python train.py --n_layer=26 --d_model=128 --n_head=4 --n_kv_head=4 --head_dim=32 --d_mlp=448 --vocab_size=512 --activation="squared_relu" --norm="rmsnorm" --norm_place="pre" --norm_eps=1e-06 --positions="rope" --rope_base=10000.0 --rope_fraction=0.5 --qk_norm=true --attn_scale=0.177 --bias="none" --tie_embeddings=true --parallel_block=false --extras=["local attention windows", "paired heads", "gated attention", "value embeddings", "hashed n-gram embeddings", "a smear gate", "an embedding shortcut"] --init="normal" --init_std_qkv=0.0535 --init_std_o=0.00742 --init_std_up=0.0535 --init_std_down=0.00396 --optimizer="muon_variant" --lr=0.00414 --beta1=0.95 --weight_decay=0.062 --lr_head=0.00525 --warmup_steps=0 --schedule="wsd" --decay_fraction=0.779 --decay_shape="sqrt" --final_lr_fraction=0.1 --batch_tokens=16384 --seq_len=1024 --doc_mask=true --train_tokens=98090000 --steps=5987 --dataset="wikipedia_en"
Each number is 500 + 40 x the weight over its row's rms, rounded and kept within 0 to 999. Layers, rows and columns count from 0. Numbers have three digits each. The size before them is the row's rms in percent of the matrix's.

# o: layer 20 attention output (transposed), 128x128, rms 0.163, rows 101-127, columns 0-127
# v: layer 20 attention value, 128x128, rms 0.198, rows 102-127, columns 0-127
# up: layer 20 MLP up, 448x128, rms 0.185, rows 0-25, columns 0-127
# down: layer 20 MLP down (transposed), 448x128, rms 0.184, rows 0-25, columns 0-127
o101 094:501518477593507464470441490565468412469508468434464499516506499502507446405479461492453486483469563523500521535481491498483478513524470489551463500510498522526514414460484490470480470528532398505522501450426468443475517446539530469554551503576469489501516444492526449481448516514513454398455490549620534522576451565466537484545494499543547493468530566465532483516455459499493499458479
v102 091:580511547511495542537551535504523509452520484498467414506433441545465515415500484490518484525459535442513502543434352500483505466494539465517478563484528478466469519538452393511559465519507557573489499477485519549516514454520474502488482533473552491495442486430523516465464494570514531467448529486540492454501504519565471523436486509476398474516498436482460465559456477542456463490517
o102 077:432507421577535483456477512515485522466396490543539463464492495580445549547430483548474555505429464537492412553475508545463512511512452555446525496505548476451448467472517513488423436470548511550468524492481519455516492493558478462441486554446463554437525530520454506511503539487513501491471515470423461528463506546506538518493488572461526476502441420465464474565487491517533550476458
v103 117:499500498499517474453405531539516517522497488563501537532516516428479532488477454465554508585520436539565500542406507489538495509439540535488467479506497537522544500502478546522501505440551464431524541476512487570499532488425426500583417580467547597477506481472520533538506519519516535459432485503451526555512478580516510533484390528530537483517466552522452502455497518491556542480503
o103 092:509510411473500446525475499537481530526499421504495506484507537431607514513446522530512497525505514431388463580475524519558505567457494465486461529519470454531508498481562471498508522485579465494481544504478530489544510573536497545429417599490488568527524497428492504504514520557574505465498439462485470456475502480469561442497536443502540592479523502506497472489557464502510447530517
v104 107:449412425601460479456547462511479549529533501462540490465511527472480463537488540485495460484539553510482540461547522493491475584457465511505516480521434550526537561478539440469536461436502496463505450500412468560535512565486509496423534500467532534520581517493502517494578548513491546475545498506441406531515488448514530437446395469502470480556504487469521498542478508461517459456490
o104 080:563541511521452553475531449591569463540483433474460526469515540494465447469512498547485566497530570581488523509529567554528492435561473578464569519539469546426480542494548543496468514508543480520558510544478516456570449506449520479481474525559513474482543500507547448491511532513532524495475468488542531552451494546485500525484595536503480489509516567455416497454502506486539482401502
v105 120:451467524464446514513531517504531524593503515571526482420482535450516436500460449442553535502519479493485462496478528538517469498496480535500518528507494487581457458508529533469507510437511496586493457516514533431538437519530535511508518498510456553563491500439510498413574536539507384454481520497457448529476459474513507463433490426542541523488435463510434387464502492538518535560541
o105 102:538501489502497417542479420483536528530557434518492481509422543494562485498491411544542478555525481514458547471500489505447488484474545506493484591405448509496488516563476528470534531555449506556565521524499521494458445403448494481430452478492468468470522525493525502473609563542489505542503438568564465522503539484509472550447507513526508498553514513510431476475520547458525457536447
v106 105:401489477492552487479462501477484506593514519527554486443488593395524410519572488430461576493546520497509475459474515428538475512480520489498567507527473474449521519501520531515532529511436417465490544481553500475464485540492570504483504574478495549475600515521471489522484551526505503496501550487528499569439551500541493481527479506529549548512543462495510463449468525555588555483467
o106 089:520522621502453470520533548417506468525572541469529492471507514398409512524558533517484537483504497519535536547533507570467509482533537592485497493449451517509487548536409503481542522492503482495506422548560567513621513524501549504536450460546483475518496506493531524452461557526483420478499524492524480496478494488556462510416445466514542510513464538490421471519524501528469470511501
v107 113:563512492476503472486563552503466483549478521494547529485517416544523460548428461536557520504526477528473502513478532488572411559547429526556468469415556546524565543496526412548424505542457436587547545491507505452527491510452534519513487476487381507517513514482520466477489508499477495524476500550481447499467513504544532480501458453485543483458562515604511538487527479500514536555540
o107 088:527507581547495552487580492566497541447544439481571502575483478539572496474556488412509551453473566493434457426507495558444548500485487458468451490504527484496419513516504529474501465466478535564604533520492490488559479530506495470423511553432493499499539511566595451482506527495541531488555520518502474485528496561518497447546479528545470507477484540492470522482525447473527496566542
v108 126:407503464522468505473586449521460554504523629583548487438466441583556512464525519510494497510502386524458480534495467509505492501518465435540513480501480521475487524531506513461447512501490455469513502498532519450516490471556514512521528543528396499507500541527480538463532457502477506476511458506425441562518464551492506461536562508422481482541540464500513499428431525542424534548478
o108 113:521495519538500488446532506431582527498522496472522570513489486532573498568497562524573478514557521512506579491563440485475559473481484475511438486485478491554448517452460502422547484540459449510575499528578551529535474398448387516483499474429539478492517510500528471565491489551442455535566537509547477449483500534501470487499576550528437510481520523535448491518515535485472463476501
v109 108:505473446487472486461483518518497563503460456576481409534606553429549494537507448525496476540481471494511475601490571493520445472453462495487522492471462413489451488529539441469514458425468481528481500523475490528485561542507470512561517491448473494535480551509459472503492493497495412539523464526471511444515467456411517570452492410548591532492494450515509469489478498488498447571527
o109 096:533494500525461556503470465542446524556465453497483524513506528496480489493452514449460522479509491591544513529534530516532565491517535460520438546506491502532465514471536509452500477503435506497452497516545587503449512572512426393560471533499516514512517580431541481521521545473520543488546515353496545509474500446549541471444496454493520532511556571490474450447524410518477428502465
v110 112:539449536568448407504507518547550486537467476483480438476457494455447456423505482487504472538531437465550553426521528532431521597565449504493554482575470523501415468492500511538518522517502497456534519529539443515437454580462536541493464493500513433517526520493498522482550489521486486461438434506462521522567532549473447537494462483457543567530491509565400492493509481488534480503487
o110 094:520509463476490518457452431534455541543497385490582492496538533462495553524484473483501439527518514569546481557487533529464478506527531449539439491441450497503517577640470539524535561496549499482522455504513506471604435538513478446495466516463534503546538484496490527572467428501506554462446488461433512428468464459491554486446525493489521528503507531539450459479464467488484489533488
v111 110:534518489473436526521513514463413490478440543532523542499491536525500488536528528480484547467522527526497496487426462499493609474539497562545514457538520517451511423527450536473472527504516482484433450469524488469490536510522526510523572521534530571535487475526503594444507493396508545523492429476468392514503442553442444454515524508544416511461522448514406476505465520565489504547520
o111 097:505524494480448561529493525484557474474535483457458572463531461474567538408469535521473493479506567503505571476568446488534529477451518521447465492521444495528531498461478545468546512487454469487465536481449512451553472475474501536462493451512504510552492518478474548513489520543432469470496555553575480567511573428505498536483513557439434425471426414467574445524494438451531511548480
v112 123:531508496505448457572586474516501516485506504463414529494490468518500510436566452518551494465513503450541446438555501554496522528433429508525532472582540520483471473463430476509523434504447467483469460527437536463553458456468523504446467464484515511548429462467502531465576486565498434488483523542472429519503474451495525467543539426483419468558534503444481510511458513503420485543552
o112 099:540464504455443566466485471534450516455476524529528540551485574521472488496532482595518458512482492478408498486459511425522446484473466486419467493524536529472509501522526521487476454436514556567550501492439520498529526453392506511460483500445496484510508567542437476501571480553520526510486535479434463529481545504575486397482413536548456497580512447440484467494452499508505537517522
v113 115:463529522532490475471512480582495517471462519497487420500457568492531476484518432525539542525495540491503543478516510535503441449498490439563495518450512494453423493511482516481497507457512539474514586454428447374483561520466496457400492453497464465448457510465444527408537435516475566525487464440505473444511421538475490504480436541478527438494541559440489480526542491510506526542522
o113 084:475500478540482438445534544484489530571523471482474587501505523458480511527419537469512525533541532456490456492443480456539549519464464469518466487559462507468469538504525507519531473464438469571510612420580543486528493518495492538527458528514427482422553439473451484494469501543502423575550500522551570434511496526480525478465518511478563523537547588457507504515497522543442540447489
v114 133:449494577509496468577556495526526516418541468488549420551503440475503486456544460465471505434533522418551532469479533463440492474453498484467496500585534499528466499410433554467474507525491481438515527545375479513473534445539525438545471490473501435492536491444497494522512535523483476431500494519510534474455442477499500538471461586511503523463459544452484505522475424489457507488555
o114 112:515524517461501538549522435502395495525497547487492499558552488566456531466520572458403515517399467474483474512525537436557482518509504470549530484563516500438457522476491440570399503438515513520432534513496437492475524467527530453548507532508492476484444518485494515529500501488484500491527464491493561560566426527494433537482490513491473521554503518483461593517421488524556551527570
v115 119:509486443557475533452509409484589527466495596538532525469490513520555486503542481450491473514512459475517534551513457545468548429481479471572510510500528483561519549518484430459475513507460483511475526520497541429429437508466502472480529522516455504471479473583400513536487495521492470458425465457435509461468419524459472455492553537454464390528551484532457494526539499535451489480549
o115 108:449546472630557516502496464405547403507549500454518509488525537489561467476514478540516516600501532501494558527521508515496559478442501411504488494501598463563515547555494480389511520502437478516464540496551494463475577527515538519536442473481462475513487491520466496481446596517496496469583481512535515483507542483502491472547482481545522496537532498475515475507523503490455503450570
v116 104:496473459488470507507616506541502488471462527488457498524502465464559517442471557493503493499437514440490518499587451456427551536443472492510417549539522423471499541525505526487478478474370526439511523517450528452521510517454429507422496492469555483441452509482457478534527529532472487498554400492494488528531488501524549530528485540505470489491527467541438522585504503499451414556514
o116 100:556546428490525531465493464489508493552552479463476514491555475525423508505481461439498510515459484587564482489519499537541486501516608472522523457432532474521442549500534578466496456446571505522415545495487529557486535557544514498489431450524507587456462501569450530590442546440569501417485474490513516509488533516547412504506460511508478524469489530512543520499505445507474478525511
v117 130:503432522457485531478490458567495526455519542478575507518455493505521540508574483589513556438491506530544440497453512547537519556466486506567502505516500494441501517505536517462564499464447551493527513465441483446473589485513523487508558532525514557438498444547454524539551518526513467507517414505386429523540455486407518527508520530516490537497495464501525443429530578546469471532444
o117 101:478505446547477556485430568468506494480432491443406546480552473543482564427488489571485458483493469530477571516528440577490502492440506513470469479465495557518503537503525529447548527565456497564531513455467581462496555492511485510498532551499547470575526472527461512515442487477423475502484529492596456425490445482525511517454519544486492484493543534557579488472491491560468562538481
v118 119:454507492427485556456523424499532555531552500480540551484476466602522483495435596504484489468467462454529494553545544562530514472533524500540539418520502480568532503515464466489555536530473432497488495476563555523544412540579491510521487478443484500560502512493527490532413556559513478504561497465452460472490509484494550465595512456479484520470450464472428506483471441465483510463475
o118 083:615537509521515555449487525480513569410490444548463431489451493433500515519497448463562492516492447470588563431478558544503554510453495490518543477490494493539513409523494481461519501538477518473574504502521548489536523492545501498471453482478521490482556541512527464450504436471511462526454519528523491498486488581460502484603492529538461427586523440434472550500542508482460555485507
v119 124:465493486555458535483468441497487564550532474498521517553460537506575522445618532488542543462485454493466544494504510556504521517502592527466488473503472486471494565500498540519575484467437493527468495517460538451499468537529464401457467551472535534478531466513468429476573561557441454584535405482481458517511499491495471521471471506484597541512495544442511485501473557476452530454477
o119 100:518576473499493439499477481423507499525495542485418520549540535467450478524509474578529482542492534468593530489473429489505467495456470512550458494510498505536491534522477518491596469528606489506481483477473468445471579492489543527535549509564579534519488516564474483503456424529509585507544532482545484535444553514523445506514532454563521594503506569538507456417520477553507521493516
v120 124:471556482539443399473500582526513455464443530592503491475510451496527520510513478481485539484492503478450538506389487580543542508494467453481505498492457493478514435459504544411425538527433487528523460448532544475435509533546454583563481513497547520490485520531500523485460491440462504472441489512515435480572489546466449477521516539523520510462466483537448475459535526563435488562550
o120 098:509520419528467486471559493482537544562498522471477507539440509548480469533468512447430488522518556518553601523512471503421484509460569527459494501482507460511473521528516563473499496518499575363497464502507551444517549508533439521518531552470510500518502515563535552503457588528433472434487523517488463507461489502491543480415463517413517540503536497450443530510467514485481490537399
v121 110:464499547530418522485513516504516471493526491495524486430522499529564505474504492551474493500475474476530538509383511546474550521562463498510576558549502453450509582482471523467481528602556502553462475500497607497505459536539508549484461597495423463538595549486478492465471441433466423480506520500458468530487493587457461433533515459464516503505465505488506448473469472489470491515522
o121 083:527525579505495522451519482436495514496483509481461506511508481538430495432607471574528560567581485524505502508479605479448422540562550510534464516529539458563455542424486461472585529446525508484495515480459489525527496561513545553455560526518519456511523516475524530588547527455487477470493540474450479510458499447528503535522498480490496561522561542476458472521573532437526515464520
v122 115:436518563523505521522516534449561553517508424501501501534491551445553502554493495513517496535494472541543479484610564498505449510495490462515467505488457464511501521518418445533499472467603496521486588451464486559518493484474574427506468511463534456451520494498533464514498542521549467475444542545580565540460552453580572504439479499487507469524505549500517502518485436516551490415563
o122 096:569506553464498528492540486507463502524452504525526453495479503455481501439558466515478499472455476468468439488511508447451453510453440523509543568478573561417553372544514531512433452494491515508427422558494493452514570557498515473464470493476473498395504544464544520509462471535511475544508448454411524487534552527546488477517474470563567522539451466454471521504508492505463527458477
v123 119:506460461533452461485498504512489513434551547495583613460466493554443538511496483508540510527529474557473503495471477513388468495574520461503501485421470496541494528437551485499518527500457534526484503474581454457516434511512540515494476526468442555452500463569546517503565430539465456520476449459453468505570546478489551456512436475451477462532536417500494406505471522465503488465466
o123 084:517479459493535519447487495474547439493526448457529529468555590452511510458486498481552548483565523489497553444568544507563440525492534625449447519476481443547470531478491542425528456474408465541528468510487480468503484473540509518488490502477561500536444522494479533593428519545448482540519497532566506535474578483537505473498558529436445475476564511486441498521493441463512475533520
v124 115:531486537478476564538478530524464581559488458467490522463473545541542514545485536496458442532493538451477521554539514531494491497556510567487452546461460521601432534489513478517567528500477441487432532530473463565493486489451483522439426540473499539448496501466560476473534506506499421492489514530412475424488519500527586526417589461519521507544567482520461501483472432470507549451527
o124 095:514466570486385466545504462493455511533456444441408515512543499458502482519391467535512512457540469537606478569467474494579504518510557508506521498480534481530432444480543489501507543531446531466498499526534475487503486530462534524503460471519523462532481556533532490564511456462538438487410481567571509528467491503528563509500427484475528501472493493579448572519528507470500491430517
v125 127:448548533546553529445530524518538483448440528563605473495461546503554477457481470494523493454544474551493473437418519521498476463483472520472544535516532502464516441514433532490442545486504504485553504452532546478471517552442475512500607460550474483426514497515498497462514491446532503505493456521500502521457488594490539470517552507475523523440481565515560552464630560522535469470540
o125 094:408543575576481461488549500423441523528462477553495549453535479446465527513513530530489554523450552469556467493590531484548528537436502527509481492460443519519544495545557462427510403530475486460477521551480489538516514485506482506502497512520535483518535475511479444543512481541524462534571543429523522464490534542455530464374462546473521532528446524475495560514478445455497486567506
v126 116:589486469476517447560445472491522523499533527468455530454526458551525472508544464491502542545490470509515379532541504523419541568621586493493539435553587485523494510542486494517591532440457527541452477492560499432516461468513500529468553527474476519504494474516508507544512468546511406459506540475450478513541484509555505409522522498509460495480465443533476473478479497480517485463533
o126 104:515468510485434511482470542525566481449542508450509538543451506496493585496458562539508510519483493487505481508455487469566500466474512526495440576448506467507442554566504498450471515518492609552612541473508469459466573388491505490492469489448484478549510435469463454447527463561451480490488469504503543476516544484562432520501555505501505471576497472493435527515472487447407519462503
v127 108:559515522476469444529529564465509432450482477515501502561573515550461526475473516461485448512421478486519487535530423465497564438495418490528473569463488510543480526564434531538470506552529524471531484524430468495503559540498522468516542502562545445523587530439482512490504461543435524557479546581463492421519430500525476522451562475547471530515484549517581518531464493533520453479495
o127 097:496531483526512493582451452608474504445565492445488491494447496472496539466579468417490480538494523534422486530555488450464460439512538484503546474516550533550502501403540503521546506513489495541511512472429498447490472494531541419555557520537483544502452464428550551488536519548541437582488469508451490489528477472492530545464466551590479546473408485515522518508482501543530511479505
up0 073:478477535486510465482495504488482437450397549557438509486545463516454478477474536447430513573494485559446537493467545557495519462531502490500457539574440509542490504541580520497523530608550451522540500484524434516538539476504505503468466451501516473455501471515484465513460467461558481547528421517489518471472483492524490536593541424541417502485456538468511487571451486497531579570487
down0 070:490442419528482534508485546532512531463462552522584508524483542555475460448414439498439551447515488420493566409537521488446495440496473433475488531497521528550540447479482509516480498469526538468526492542484506445522441499513484449468465504424578474482458511533445516476476483534464437472542506533458433561579492524523457444542500569470419517489531514517464457529547537487503524551480
up1 061:438516497474491561489514546460497446526490520480543565455530543547498460462453434523477495428535464586452442477509465521493504512468506520407574505439495458543522469520578475537572568469428478559519458474469525500547518465502548503521438496472435556591476519510506451462514526491492492465456496537552459532515499541549523551540602497446533511533466507441486506452493494411484488491516
down1 063:621516569474500479481556569512431483515481480568506563520496490438511499516523508545465453520531448523498443417460487503551488525515540547503498516562500515586530476479531572481465449530539531460501575489500565494488567430472434499539555492562513421424473490510503461523470486530523528558478511467503510490498470509506509554428438452499426484522486586520510495510456482446499441529464
up2 115:432453505465456467454490503502534572544471471497492523433515484502528508483528452542535478495528474484442534497517454520473502502529495519570450477483482545522489447582518541499569518545537428489486539443525522499526548498411531568509485538503553486482542576501572460475451513468508503436440529554589467461419545518519404496551486476491480491445567618458503494449529521515504510451484
down2 112:477517496524497439481463513505494573508483495401581463452520466441522483559527587451495483402498498451597487510518578443514481466458501550515554480494525512512517483502523517508464477544461553398500506512533423551473485531437526471507512495558489444552534468499460475479474579463511522494497519549534499532579524514442528464451522497562494438566469540531509510470447503477531464438445
up3 084:482577481495498550475485540467419499483520524488529572443455512439475491476504534508552525560567549486444523478526528436441546447537420463546503526518489504571527478540481521505499469578520454510444505485529577505503434553473466533556429504449494451552519508448504531527443501558500559556482544462409460473484466545454526536527464458527458523465561451530453520530527475501477434477547
down3 082:450456497480456455503433437511521498526449492469536447414465458501508465481572519486491525507482413552457534444602506497498518479484481514483527551440478470504491458447518504508392592422463577483553483500557463462562553498492463493446493422537432453447503496476517477523548504463440496534466423482540536471511511480495504531538529501492524545461494536509554447498479513457566479498547
up4 064:543510533526499491491546430529446522542453616547402503503501493513409459556510446516486564495484573460532502500407487524562524490510565555538516532525466427490483505513510500484485433473442496561525513526535472500484491504486514457461564502500495506456523408552480467532482527511441443507496483464519508466495583550484452447497538561536473415524522471521467574489510461487557527488442
down4 072:483515567536495479499477509560340524504445513556450471491520428498448455441511510521490515486495426518540477476464468459524509503517518528452474483459486505527505550452512474468452557536496500521473493524521487427523432526541503478406499602483463496476567481527433506510545488511449461478479539504506434452480505527476420517447549562543492548425474500485502514531477443514515596476451
up5 144:496548473554492522566482530558483524522501519493467510406493479493472529448451443562488530475540454499532442483516584488444535504463567513455455541499511462469497524555501469515509444492485522525534474406596491503479514491460498502553430432539560475511566537425469491589475549488466491577545470457514476616506511541540491509500488540545450484506510523435496474517452557544470549499483
down5 143:494549481491448415471511590436566520514523493520471481438495480481472532505532524446512480550496557476564445547426476472506476544513490525518452534532516469474436474572420503471504479498447500544516486512467514500482496499548495486496495419482556511456505552495514434503480519448466450430483411459502546457496495478506480447551388512488405519436533480566471487528568462568561488508495
up6 101:493415407501410484561562544439560490520490495522523533431501552478474434538482495448520509462497478483502522502506478470513466477541494419534487542491501482507548475460540449500495508465501504472579520517543446456495497481533521573494480534474440474516526525463449535524558475485423491492427466613448528472536475569486571453462578460537529502480451482492532512535545607511513480528489
down6 106:566551493517481461546551421566480489533538436461492420412492487541500528517541423529506598489512522461475493537540510526486535521534507515530497520429552457514560568455561513473481427446444490549477527529429441510520500470528507563465503501519415520474490464482481456536493451532486491489536493472510453462504532574529465449551577473559483486517475485502545443421481519442464487516460
up7 103:439463479473518453565517559545438550550472521474449487496485529553480525513507511484558505486481501525479620435427456501509480482495514542460450550564512527441486447529592477515456444506521443480574493495441490566544491525506609548534558499532530531455490536400548531488430486515473479456458509485521506544498492484536482566492507460500503560518525452544502555434552496497514523476487
down7 106:509404541499418591490531476523502497516453567465559526494439550473497521482473497581443508456522475516544427532556426482547536521486418419464559527490499526513520548511452477501543453446483500477499607496494553521513510519498467554580550464458537512488473460525530501494477488454490471514525455428495516513507527572486521415470428528487517476443499497486518539492502554556476489465438
up8 138:556520513478431523415484457512477519534513483538489473543507444456419504451488513499557449534555498506543502493458554475401519522465455439517429450454405488512474535509519509537599493514480527496488464450529485537414474470465479565542462459500485461506521479553473437484478498493538475547453459530473488441482486542411528568460508513511601512540526493542521531544528490489428475555478
down8 127:438529461572508513530511527487542492420466454456444536494502468602507503496486505519445481505486469484570497480499484502521464493450454446561529444519503559482485550414520502481405418437530495481482536444446501494454501552596500534506576412533461525431507487470527490485432474497433445478490537513438498511447486525496490497480534515543460467527484547521478498510513556474532548440588
up9 080:487477474420445516483482477483504480466477517538430570447463582485499486516539499463441487455519530420507514476439471558491476575502528470542504527450504573453487541543508467530405444544476431522460462471558441509488530500548534538443491516511567454544471448485600489482503487510526512560535526458460534567506510577489472423489436511511517500489547479505524481514552513502594549533478
down9 090:561470541604487538498491509533448514445603522527514447578488454513497531465433455494567530514550440537572404521478491542467489525509479413529531487514467567533470427467475529505539526503482505522526589487489538497478432533517503471538468514391451501468499474474520514492467532501506551456478498517534519508575562483539507551504505479502583548493564530498536515476434464543525480493492
up10 024:569518520490427498466489469488496444528452501509561517507507492431457449459481562522498539499495548552473510482477471518481471577456535445482458565469515467521471507577459527433417490522463504507487508441505482500452471457489538447508519518550561592557430579445498530506488495564454475483534486468576476440511503478478475490441483544482450393542478460461479515542490487587535461500561
down10 023:488489449466502519508514504528459489512492547587489533529453496434546581544566565502489479482495508532547509458571441486499541512498502508488529441474537525496513484505503577521455503615583462473415437534546523519492498488484562526484523494546505452465455468448505494450536545448532550493451488460540460570459557471494454494585460432459496548526507546489482521462382539494501488495455
up11 103:477482441489488537442469473515557565452414584586550485425590482508483541446429514529529516470585493512499525447458503483473486560488533502584514502542494481603544502489550538547488477516413463522538456499494547486492476406515487449535486492484502534491526493459501481521573491465457479532495520520459504485528535444493498550485420536468492433510491541516513548452468512507421497543489
down11 097:469566501592478512440496476482472419508467507460470472390479511561377511472471427557482484551487452557504468491556503424497484551519520440481530597487511456485516521506497462476519468542517501480539531454486577475505508452499526509518545530519539576507517445503491594465530492509556455464558476455492476543510521461449479505514534432498534433527530548482516478463475469485493566491455
up12 119:566452427507499498521578493532516510529485532536487529480538476541517556442478530503527551515492499549469578515496588529497498434506531559528478481476484501498436546465562476479586476444430555458527544489491466501471543512502479474523509516509442520451454582535500509538505551420509482470488512554562468552548494525483538527473469575436603559495475488581454524472466516563570482516462
down12 129:471555475506557436561472448536504519496498465447457459503451428480556515526498482470455553496492532585451519454525474507507528502533452431560509496530476522510541496433479492483458530504538526441479459461451463486583512499496431464568477466530568465573508475544429531490495555509512441471500488484380508518426469550439509478522489425511513496429454470448517455534439472449509524466527
up13 065:445503462565503499453468546525520487530503558418419533508516509515538456455424522522519560494471553490422517450498518536509501510475502513563489489452542528551473535485482566450513477559491405561627525538473527467504482433412501507489512443470431441450514484533504472434560542485499495397455491482575448512485537518503483462502512509499458438479496545478525513490500465527451486480514
down13 061:474550520431505442484451501495468485418539425474466475433497428530464488485518485447486460503515492493496508505481545452449481530485513521436506592463467560519470472511524567574554555501423508346509533531574497497475579536483538519516523519516501477503566478488471470531515499440481505478436485483443539477508474531516556563505479425484488509503512485541580497493522441462506456549449
up14 030:530514450508533539506550457516478518494467474458409510450477581571482567519517451464490485519528596468478517514477540468488506548540472513575500492508467414505409483499513506412527436435604514475542504466466471492504514515420492516538493471520579547494417488529403501518524557506496579473541444500492512423478489538531560458532579492479481482515478487498504495460483513461525484508510
down14 027:556430510465465434444573517473521449524531524531495491427457532438518489450518506537464530481479427522479553502518483574535445527553540424521511509482505520493450430488414467502517526516434476496464460506556526508543537469484569522480513483407498449526528509565462455465577542487535475479505531514572500490438541491552491490496474454465479524527519424490508462527539572588485460555547
up15 064:444464477510464545542551526578493486552467545490462474467433465515496528521454506469529478549483568443570497480595493476457529521511483459483557401489414509528530433526533534496525494479532488442481472517494510489512501547488515566492519503543516543474419468468503519565455544531532607500502512549509477492425489494480457492481500374530522462438524531464577471448525549444497499516518
down15 059:472498519563533482492448559506461445485487522475522479539559417449488516511538504491462437483512455452512475497541472466485506534453541489534474530559499481439445487544581526480455574530417461479561496496523523487513484466532494510540488486496498453503641402512497459475496559508522486519486543439489509557492481541503445579616428455524485543560498488496432548497497447467519483478511
up16 106:484464450534535485475558514534509478379536548491454536537463476533567508558467504526480534529479452526466541514497459467484472466580440504578480496545452519508519474507495490498574487445465470559486531447534507419438499497435454538508526565505453495486533482519476569532477457464559498457513478488513499556520493524504502523528493557482539516468538517598534571502531561544535591495393
down16 104:464434568451503447579479492454523525551548530565498468562494517452515503504524490524474488472522484479470521476501459492543480564489598516460468505459506457551445561450500499572457441553509485534504533447506533470496540511529479503524439447454527423401458541491467521516498565475460462471494428475461544542497558470481483502477479445494483541492501548462429400442457459458552501437509
up17 078:492496523510497408502499508609502557593459477446483429419524537541506519546467508512422589496413512495480523505491471507457521442513484500485582531427464494573531507559421441547516425471471502500517525516529464487443516516447488498528543501536532560503545453446547509489474481519546499504476484441469515538528583534568500542507488443541490492522493458549460499517468437459513486495475
down17 078:445487491531527486463533480477497498448563528472541502484534532555448521561522520493479467468600477493515512430477474543414470553474488545495447468560454501473503510502461496465412482488466510518506493493441434436518419486612495463503480549499496508478512524610503487584536459502473456487540546466488520496448394476476490518513514555553441450514477458561516573521497537554539492490473
up18 094:491505447499522517589503540555501465508515489536522433493460485496478505538447527529562550533498536523491502507438477465447507539519489506548454505534467451407479468562505540453528471463457521461393510469511514541497498553476496491530523489591479472517532550495427487481519511473598492583529447554511486376528590532519521577510512459527530536498523541590510498501533508516543551507458
down18 097:444533561433499557438483550415511567494472536462427517470555530517538464519542458537503484491518483466445538536570524474498459509467505491533480490470531496492519555488457424471470528442520443518515435521545528524503496446496541522506493533432533529449422450444531528454526555534493529497436501464521538549434604584500445513507456517488489508494527543468446494483456534474576474521583
up19 050:599519463433506477471499479527546424425533465424550454499523520481497443516394523486417441530479542545543533486498482491507428480531461489522549511555441486520485515486481523496540563480520429535477500558572591482491441557468529460504488480533528458525588533551513481443455450530486514548536507495503538459508465495529538483471566506467517503495539556464412510491487481457562483499498
down19 050:461470529532483515464473467463489551482421492490434509553475471459474505484456526546499497428465450418496475517548440433472393511484507481459538538475472491547533477475482498444490518446523481516493477481573468495535538460507411425452573432537426531488453493593513527518482486523497478553463457522561544435493468597586505536486487482518505529526494435470473534452529489522475537479530
up20 072:415513490433554522396535497512465459446554520494514451511514402476456500406453542523507532509443554443452482482507501484519532475532539525455491494492424478481484478466556430493485555417531455515510525532509459521507503473507462498539483451457509408482565472492522509495480493489471520567478467519547565479467492476515479465532495430531478539534472453457560531556564441509508582427475
down20 065:575504443570545512560518469483520528444481527503497570532519441537540564482511489461481503494537483466515456461486486408492513479539472503547511538525492517559483481525504505453520494447485535487605456427507547542510489542495513504432471453488547478456495559488446576480485549501473579494457556503523529564446495585496453506561389527526523458523497551485557447456452506479519466522420
up21 129:451506525463509517488530500500544515507541469487520542423560503416523514529518436522509411488534463510479488427570576497505540535477476484529533500470524488518515492548535483536540562533473594441464476516582455542487519492539557502487515484533443500497537484534562524514445512523532486641533497544548418464511513504498588564499524475457467594493503484510495586469467540454485512507510
down21 128:544442494514380466412605537492491520536557506574535520505460465481502526538457511445489519484502457476497619510481489485486526535534515464510477531526496522514535488561488575465544536511568452449547445554514517433515484540512496471537456490466547496569478513463515543491477498499479428507539473490528507524548515503494464538493567480601508495447438469464535477453586456500495452561498
up22 045:512494575499434548416453520496472440512544488408470488496494498413500477488482379484571467509507538535469514501462566424480513525420465481600495478528512518470510561498551477484541434489517525409502524440478459459533542504532563508456438447539528520480462490450427465485500456486468484555557481492433515568547535560451525520521545476506499538496488505468500483501465503512475521492512
down22 044:502534451505510506468506566524595526529516553524584543454526453571527539497481555499440504445498491437500448562489422489479508500447470492472507486491441456505482485515466539415470502455435510398579525522516503473575487455554486508540499495472545547471441521486449531477510541443529475480550540461529483524494469542513483568475427477516479453485408496582462542511519559451521543502495
up23 128:511550517450410482554511460513511528543559526489463511551467503503457486463415473466566515530446457499513493416534480394477510459538513447461511476481455485469399506538502531460482427494538470429525466460474499500453475492549562484586469490520548505575519526572533500493560494444488495460415497529468495491489539458508449503450508448513491562429408532540507516507500471528504474530526
down23 121:536485518587530559473480530535454511466481497438448484506550542506511525479528556564532445566510572514481472502525537554534584506528505533495477462496551547515606439450553510536537517519483500510477555519510489533549529448497486509463524461517448474379509577520484508539471553506477583533528495470509462503509468482477511523611506524528475459482543477439451592560458494529469550500490
up24 104:521521564416506462508559480525455565514471476530481486450455497469466426541469511556566492532483438482442509542484478545501507454448496426447486461441491561527560537522528511481459513504519570463494453549534535507533437469463551561470489550467519505567491581529549488505396514514486455464485565418428503511441497531501555485534495463489505478487436549563506513470444492476519567502484
down24 112:582488495511570515439481519502491545505531576517482477490503440537437480513473438564575471484464484513528531482533521539413481483518435527535438557522467462526466490513507500472447459532484546485530527496487500481498560446520419525457516485430459423498483494504498525420576510493469407469529493493565498423581480508483448487503532432443520506470550488518433471471529440423464480481452
up25 064:485515453521536490489520537508549554477462500509529491520460406486490527474502547462496440533442466533494527472487554538485513441536563489489441505571511560542433518480478543433556461456532485507509505390533493520497502585425480504436459511486530533515497500534486502490521552438507516467485406563444534551479413467447455486486506442596500510455475561551547520443456518478532521521548
down25 062:552533477510533436572469583512505479566482506535479520478492462487491563497437504467518530521516519531463409546452415475483593503507512514491506526492474467485524517493514485463506485595481505504531475566483516499595534536518509563459486520437548501513460534543564532548488555551484457553507558451448498517489531451554464493519552552482413504488451561534457464481528392460522468531451